Weights of a small GPT-style language model, trained from scratch on English Wikipedia.
Size: 13 layers, width 128, 2 heads of 64, vocabulary 8192.
Training: a variant of SOAP for these matrices, 128M tokens, 3910 steps.
Each number is 500 + 40 x the weight over its row's rms, rounded and kept within 0 to 999. Layers, rows and columns count from 0. Numbers have three digits each. The size before them is the row's rms in percent of the matrix's.

# layer 6 MLP up, 512x128, rms 0.211, rows 58-107, columns 64-127
102:552502505520507501522496466492531478512501551483410505429496494481469481489478542539484561487548487485518504445507532540509450461486525514476537480523463514573561565461517533465421537550457495
103:545499443445500478492533407517450531565483553530547493474465538562499464508479555478481441437516554463482529456481510489524516423430517425568538585520507545546524508460501491454524511473489469
118:547607480516483469495531550478527520479451499530578528426505486455454520454493520483475559509503472458490588500583503462486531525556537446478462515494545424501493451571461498513486575525506477
107:546526472506526475485418529438464538517509478447521515504557529518537505506487504545588502563527526485440525513433450550485482477482478459505463505435522482563528538488519467597511480418499472
124:573450504450506488486451448540507446480490488470500484539512517513548562555468472505507451470514412499471516533559487519564554430510499545418478422482443518505529526517452491545471538533519476
091:421479440487503560549462443525498518425515556558458550534470491453525568469464540475519468519554499566575525549523609505493511470509499488546502525451546557546505506545511501543504475520493439
102:490491518443514483567482527408594448485505488540542502482556448461591527502450379485505517508542497522512459531544494492560502448582570470526515528488444496461516467523521578462527557476479453
103:494562472522474532480459477451504493550532517530485508487525434493516439522533499528426537483507557454467507544516462521521531461510493513425527536480499479509400456414488529490492470457509535
108:532475576464515514565437537530510537507507511488559498531549524493515474567526512483515453441531505546575473495466524516533514410516451500541553509506410544508437477494480509494459530472549445
104:489515512539503500447473531485526516539487503494525447491518494472494465593527478500480413467541505562458486454485532478553456419497538575587470530488460474396438482429520451450552561480515501
095:452545449464480550449453532580464500574535481474507558511508542499516499446441528521531550480535523456385575489436522486439435471472563453517480533545447464549490470540491450555458513434540470
102:532503508553551481577463461514533517519553472558435451472530509444481518542475505505461443526489472510646487522531520525441487434534481532479521584482482507537499499520506546455451478465466428
097:476523489540561497557549547492564512458455586483539546518546457547543567464444480468522499417493463467448496551477486474506482578456501557546486514470498516487410483511551506529472500579497562
103:449476441533486420479436531487425474491554569478475514488397488506467476515480498466476479522549566476483491499533490468525480566489428574457614520532503406487473477535523491495455497477483486
101:466522473529461491427502477474458501459503570536405463544442501514425418470476489453510525429524428513518526475472543561496509485491527489564532485479515539496509518534467476500503496450465532
086:513528533484453560559447513490546513474522519564544489426452509501557512505483478490435500552496542591480516535473443491452502460476503547570418592414448483494486446477476520505552501526548467
104:543501483467542437488460525435444490505443545444505531483474479526444485491520543494511576484537460434527530443488453460549508492460440411464525430517549530535531443467503518530545531594486418
101:530527517461502560503464519528448486492494487507529477505507511494497512477558563517504565511509466523531533457529421541484610528491462544490438494465499569504526463436462439499432533456467488
098:572521548605572469521515449494522460501445455487479506494519536573532537551523530491518515459517478476427514470536493542494474513524492509544568512528469486473469418571482429517475482483527581
093:545482502570536453499476476454491501467569550448548487421508488415469451588546464506525480507475426511471474443467496502496463545413507450495501538523487532499516432580597563516489490506491477
101:475504490517566459501536532441509607519526540513530493501454509510405485515458587571534510538475419543529522492478513500539513505471464436534458525497481512543549483453539517501424494540487434
097:530469501533469501514530560468504580494484447497525496558477529477449589533534505459454572459460509464475509482508528437435538505501549529493435531450593473439530433541513534532492478466492429
099:525515551502493517520459574544514413602483447439558505471464497461486490453446485504445544501563459445466462519519522460546509480499458531549506494509554428448496564500465494471451462588454537
103:563570437534529571451558528467447457472470494523506520547431465513487416525535468482548448354489508493476524529522532529409475546461494490512470565516500457514482550457464480432520474547557493
099:461465475476533497552447516588521479523544459557477540462474459458537449464536529540459464482455528453469499461446477499485508565559545451511516580482473501421568414512539529543466440443462542
088:537483502452422510433505482463536456487417473523504581516538568550501505521501441463512436486498528509501466471476594508506526517529540463435466446544425490484499573513502440433493493500583490
094:497472497513380510506517518524507517584534433466473526468513531534475469494539532484490595473540535455483512445486607541466543504514507499502475495514452462498490547464430514535397401437471552
115:477534526520573503504524460492560583492545571574532504506516460492520534467472465492477441506481564450504504506531509556489522540485486485431491529525452475564484468450472546514532565476515495
108:527524467531531516470484520524400479470587425534500519538434422473535519497538473490491423487524514469492512524548490558493465487535431485505520537541497454512526479493554499519628547544475512
103:510473459615523496473517491516514467493396469455529494373476441497524482563476478589527515451564467509470552503548465438542483521537507497564433498525469550499478527557494478462484498526491444
103:476553480439529534475510578516511570546497477442562508421486477540532491508387433536508484541513472497449447500506495454506533531536456565491507481537448434479472422480492505494447515496510499
111:515434555509485485516524499517554561478503499494528567432495539507553497470507495539562483495552466567419405510442518486550517538543496547461558472487485563477568502553494476451463522519531468
103:482511453510527487461510484553533429560492475527566509478522546375511519568509499453525416494461440540457463509479519448589499522494493463441520555447499507519535511455537515496519541536444570
094:462557523542497547428499556496536567504509586512470510506552482474514506457500535544607436451538491481578454575518518521473477533479513472505512515447472531437538581517517506428509504460455599
099:501509475494431471574472479522507491531479514497521426553475529473552520521472532431483465534466547440515585521538540435504454533524494548493511576550474449526488481465488488457524559517482521
084:579509529508522510511450484536476514481485526543474543609493421540523486530453422470469509516491480558485551500523492541510493501439534524481519498570499518472493519540525441433567488510495460
107:477487543457496461523531532574533475551560562506524542551521458444472545476453490523505454465506526535465531493538439525502462523543451512533514513574441511512459537500448539469467461525523434
104:502545419478539437542519484492501546401488504522434553537442439502550463475495513497519509531516566511518452512446436445557523567579525537553578495507455544454518453454464507502513544459433473
106:514482487503480486464466549525435491570534561482508469479551533448538451498460529533518587467540585602473555492480487497580389575454475431592478478537517442450512466503469555514496484502487443
098:549626503452444433558477549397514516540455491540535483491589514471452508471526503563505493484489505459536514501494509458483562452534522460435502484519507556518531462526514441457481518491530466
090:535593518508509463509557614434515531494456532491544554485458478475566528488534493455489523554479504446533427490520491482475511526508464509538477462492487526514501457490440456511459547515530428
102:489535464487505509572513479443500476487510544519516573510499416525498486480459518503544550516538506466490590563587509557541490487614515539517499557455516480502447531518441453467440505506518507
107:462599476453532490423559490484493508510463491526477510473542496435552535501511450537475547499518494534505532471493405555446516549445519537430550461561514546493475522589512552492449514464467565
113:523537497456478547551511500480533527493426460508548539528484465386548473524505542468453509505444465511456479516503486560481543484480454599532579516596475505459477479421527449529444494487468572
122:510548512579572507520460489486475547468558549504470530461504460516535433549523474540475454542524470471500559438363526567564532501495500538481437470559504500466556551534447540539491498450436449
097:445524507520467502462502524502606547515544456477482495494584545437520531463465539496535535505523539483479475525491516485489558501456477427462465458409506452503544536524437531486575495496535446
099:533464490504501495487557469483538462595548471509427545487451557461512461415564483420492410485560508460492482506449554452511537477524534559509556554552434464496508481537464500501526491551461562
104:466470471524517503509468506459543496470439491461524451498477576519474547477516480520534532502511472488500580514477431466546446453507498537439560544502492553503469463549474504554533539528441519
096:454559470535465480515496571535490496537597505486467506443485441482466466513506527446518490518405423512436524509535501480506543446553541527524579512442525499477505490570459454484527503477519545
106:509452493475507547442469430476516495435438556542391561458447524454491490445490509503526523517550534508463571484488503483579504488474450486503576477508546472550510462481543486453533540509495487
# layer 6 MLP down (transposed), 512x128, rms 0.212, rows 58-107, columns 64-127
099:527518471447522542556475468444454490445505550549512495486497497480475542553501522457608506557455441456532467503471450454535494481500548492457516526429567484499448460472472472506487430550459451
101:509553525515394527468516456454537499546470519502571556566497449583530522540497519516515539444485413546494476483546520454504486492482451469564543468447459480461462555413528485540569493476492528
127:538510481492450513600486507483459465462482533512501510457487544453410513493490522524536501516412462482533596502481555504560503538439530489452509511455488510514514513433486538515463583498482487
121:492504497515525535515482492551487552513507592505470500447459505402471539496521541486478464486458468489482442471467587459439528502525513469514528561436477487527460482440457479505524446567494506
104:539442528497507589458470538493522457470453478495550469492479407450563561521537471560485448534476489476509580455564504539545579524481448508490489514552454480463485482477499483561521523513503478
085:588493520525528490538542434566485519547504446536512536530505522470449507499539504508536492502490426476519537570528544547493560519536501482587514498541510458578574481441515480445559508514552461
108:479451546451486474557507505480484453542523540497586540586491563409522527506496470469488505557472510588576514520499490440523507495527525493476451527551449497500487512503468485542549557462564522
109:487509527526497537459430499497468498515481489474498450504577487468508440487529510504480418492436553561472505574468504497446475505521444489486479475505550578467496452500466445487582515430544520
108:502506523517437464540547438543512505499545504535526501480486526503471521507530516495490457466483509482505433439427589476439527441552525523508555570438516487503503500467450535533573533513441449
110:547481491511496486551448466526476514513564512497457459452543531493499447523522422507527441565546494506487508438460440531511537475552557525419471486482539484516461538517521525462485539542480520
099:501490502507522514531448523511465450518504578498475511500385449463514461456489480535505496482456449498507488452593443521423498531506549540509502515498462469439525545485544443416503583511531507
108:568472509571526479511448502508427469564474545480511480494462449516448521492488493462467513449516395510549517491521451596487509460453456499513477390456506480438459470464491520474497572479574574
098:466555500430564523498478527493531519532509587450504472456463533472492494509475527507529442494538548511467538502549549540406449506431578550518485453522552605467495493526432547545436453535544597
104:470483514517532512492432511541456488530502550459478537556430528421546548488509590517520507449452553522476494504580527565558504474438558483499489499492456480495442554491423580496523500495512470
107:552466510535618487480581577425531495522511487437528479525441523485469449515483509528426546489456543534541534452480451517444483576498524535566517500482429503510486572545477528542423514502543527
080:501586509502553444415563461507493519487498594518475541542452510463505523511471507587541502481449415525479503461525581521571528471491516524538478457518495456476471506497518488525475480531506513
088:463521531487544447540521509494505497537556511534498492528567487470521513481441495441477485496536475507460445507457527511492530460546519508567539491541550500512581544567477589531529538495517564
097:530454514478498464514457578465440558538475504526530492463434526438570514469509473549520523462456452514469423458453557480553412423462461477503427479497512452469480476477509536479454496531447430
100:507475572547536474504501459474486545522496430458491522473456471550462485510461534513493551498461482563517487392548464460489423494525518406498475431507500493487483448517511482465522549483541510
091:434535471495505485523499460524547494513499465518462465459530516500511493539534395621513487507483545452502483469541491496501548539535487441485474561461480530502522513457531533522454431504435501
099:509473529498581537452413491489501458442496441538460451459537571509496527471460513491502397458500515485522415447486447498455496539497523534506510543468502566471459507498574432461572488597472488
093:521521540551509545470523524533428478462523472506452504497491473486497525492490481474578513541515458450510528522452531500565503518501481420499594468559529431425597495518540500463524539517475479
102:563532544521481546565538489521422501517559500537475439501512491513480512506512445515563517476541491500467432482516499484477524523452500406505568461522458479471480462479469515445545464517522481
101:474457504523519484520479437462511546516464471585549530512474510418529497518495448440487416445495436525524451518527448575490533560501501457535528518486511544616481485444531479519488508455514556
095:467527509601514514560501487471529493465495564495572498554476513381506541493463447513451415493486485503461457505522541503474471504529505502511501509438458536451496488465543537494515460504441480
093:454470525530529513490471500518461475562503528552502444468481436463455565431495532543563532510462435475460547426458410515453475488431467478499485491519535491571488436560523529540524509481455480
083:414461589526628474512483502516550512512484495560510432438557487497527528481501490493495475494496466441470480518501538480458579538479478465565471492523465507521533472496442526536464512536537560
101:561501471588555449555565509541499403475489499504504518546454540402512518537537478468532474475565421483545439481540538497487480511478436404498489523534496407514464552508548556526502548423485509
098:478523460546486477420432461534484468532472559477530490498486517516562525486395518448503459522476468455536475469499540543516540484519474419542471525455525468529502446470555519494491488538433503
107:519431524435517532536454479523530485539464507525481463535546473496501532454502534483531561485437467536564487481524491566497429478435512467431443455517425448464514457559535506541553492501548478
104:491464515493461512555567578533489487487546483570449453456474502467406519548477438507514509562502397568508536505407471530471510473506492580554488567556487404500475540529458527453499516550506494
101:527520424515532526538465479475509487494477472530503485452522484546518435413527490509482512496553567468538538559527572527482458456450428504486532458474475469493527434501439468509542513472484463
112:544563434526449495473533552467514468552554469516550454530488483560445557501518559470555525517524416538480456483490442529565473494477550577502531514523510523493532549522488441543532556518444495
099:559471517481432511512512530489443469519518451571535451486431517428440428509536537377470534580472460453451517473466501438506518426482444506424536494505522456504508484504489487600470493552500414
084:412490552502512441553465527490495501511457498533461497465487483607509443489470528447475490461461421481464506485554429480415510551507477526554569560543528506523527478562479458486516505513450477
084:507449523540450471499467526455459510494518495545509547452436469504594496442544500476560498483469535485438530492500546473505552452486545538521490513563518440510550506486498518553484443580524513
100:483487482501462547494424481519510509467460472490541468399550492500457439491493479576458553475501646532489501471486455535482454528457504499473526589471445509526519571506519466511459512507530498
096:555520537554480511543550502508466486514443563484483474515535508603512536443510557545553567442491438510537526453514459508453439466521520422551485468516529517444480522501516530585505526445471481
103:478481527509518533549457462484518536500455490488532462521498470579468560423557563547537459472477569496544514479536552446501469497452451498532442502602521515563529470531463467557440468532505526
098:530458486468517522477456422515441475443452514486459549441461501477560452506548525475553512517490505494475521476454574508521466470453480428455547493442504445538462511559453464561429451525502536
080:441464511496574563521514466547499444472557496508468434453534546518465531471540571516486553492430471496501493521492472495501531484482553490495505537496486490559497575408536572451494449580563544
093:538407559484481460473473479511483516520516554502502496507543493445438489518473448493547436553521491457483509513476436496457488558461388476476494429495540529449565472560550539489554479491431480
116:445477483503413453491486455429461481579495480521502517503484476555508375484518512497480530506452597531528478477528488526493494496503491463464513528520550462498536453466456536488520521501523496
130:468495496535477546410463559578527525530470482492490473504484509394537490439570542464424518453518468464482441537531521537535527456476589457550465549549512499496527491541482479495518509458456479
137:533439547522505556504526513432480494466498526599473466544502439507474448422519414526497499578522532472553442485437477438512509432485527470511508459464510457518480459482501517498562480522498491
099:457487471515550501514569487539539533541484471456572441510552535476467485514596501521453527492505464547529441501589481564442498475465553511550475465486472451515488499454492462479504461460492473
087:551506468550528533551495504541468522509491485526522555488522506511516465511455466541562551528495485487517400482433523559495536574527579541537515494516557461545456441440486488448478478545532430
090:490477507491544510465501493554558507489519534565432499509508442521511528484459476495507512519487438541444515521480498460460498495470472504533440415490573569433591523512497520490490424457525466
107:566510498482487478492530522506539466514476601513518484528531476464480449517466549488462555485518517455494492542456539501498554533465567460527462412486508479505446436467455515484528498572449563
106:444531552576520520533484543505487498535477499541524515489432459456520504589515480498489563491443473488464524448508419441454497475453537537482522589472456480455520553485486527564544498465523532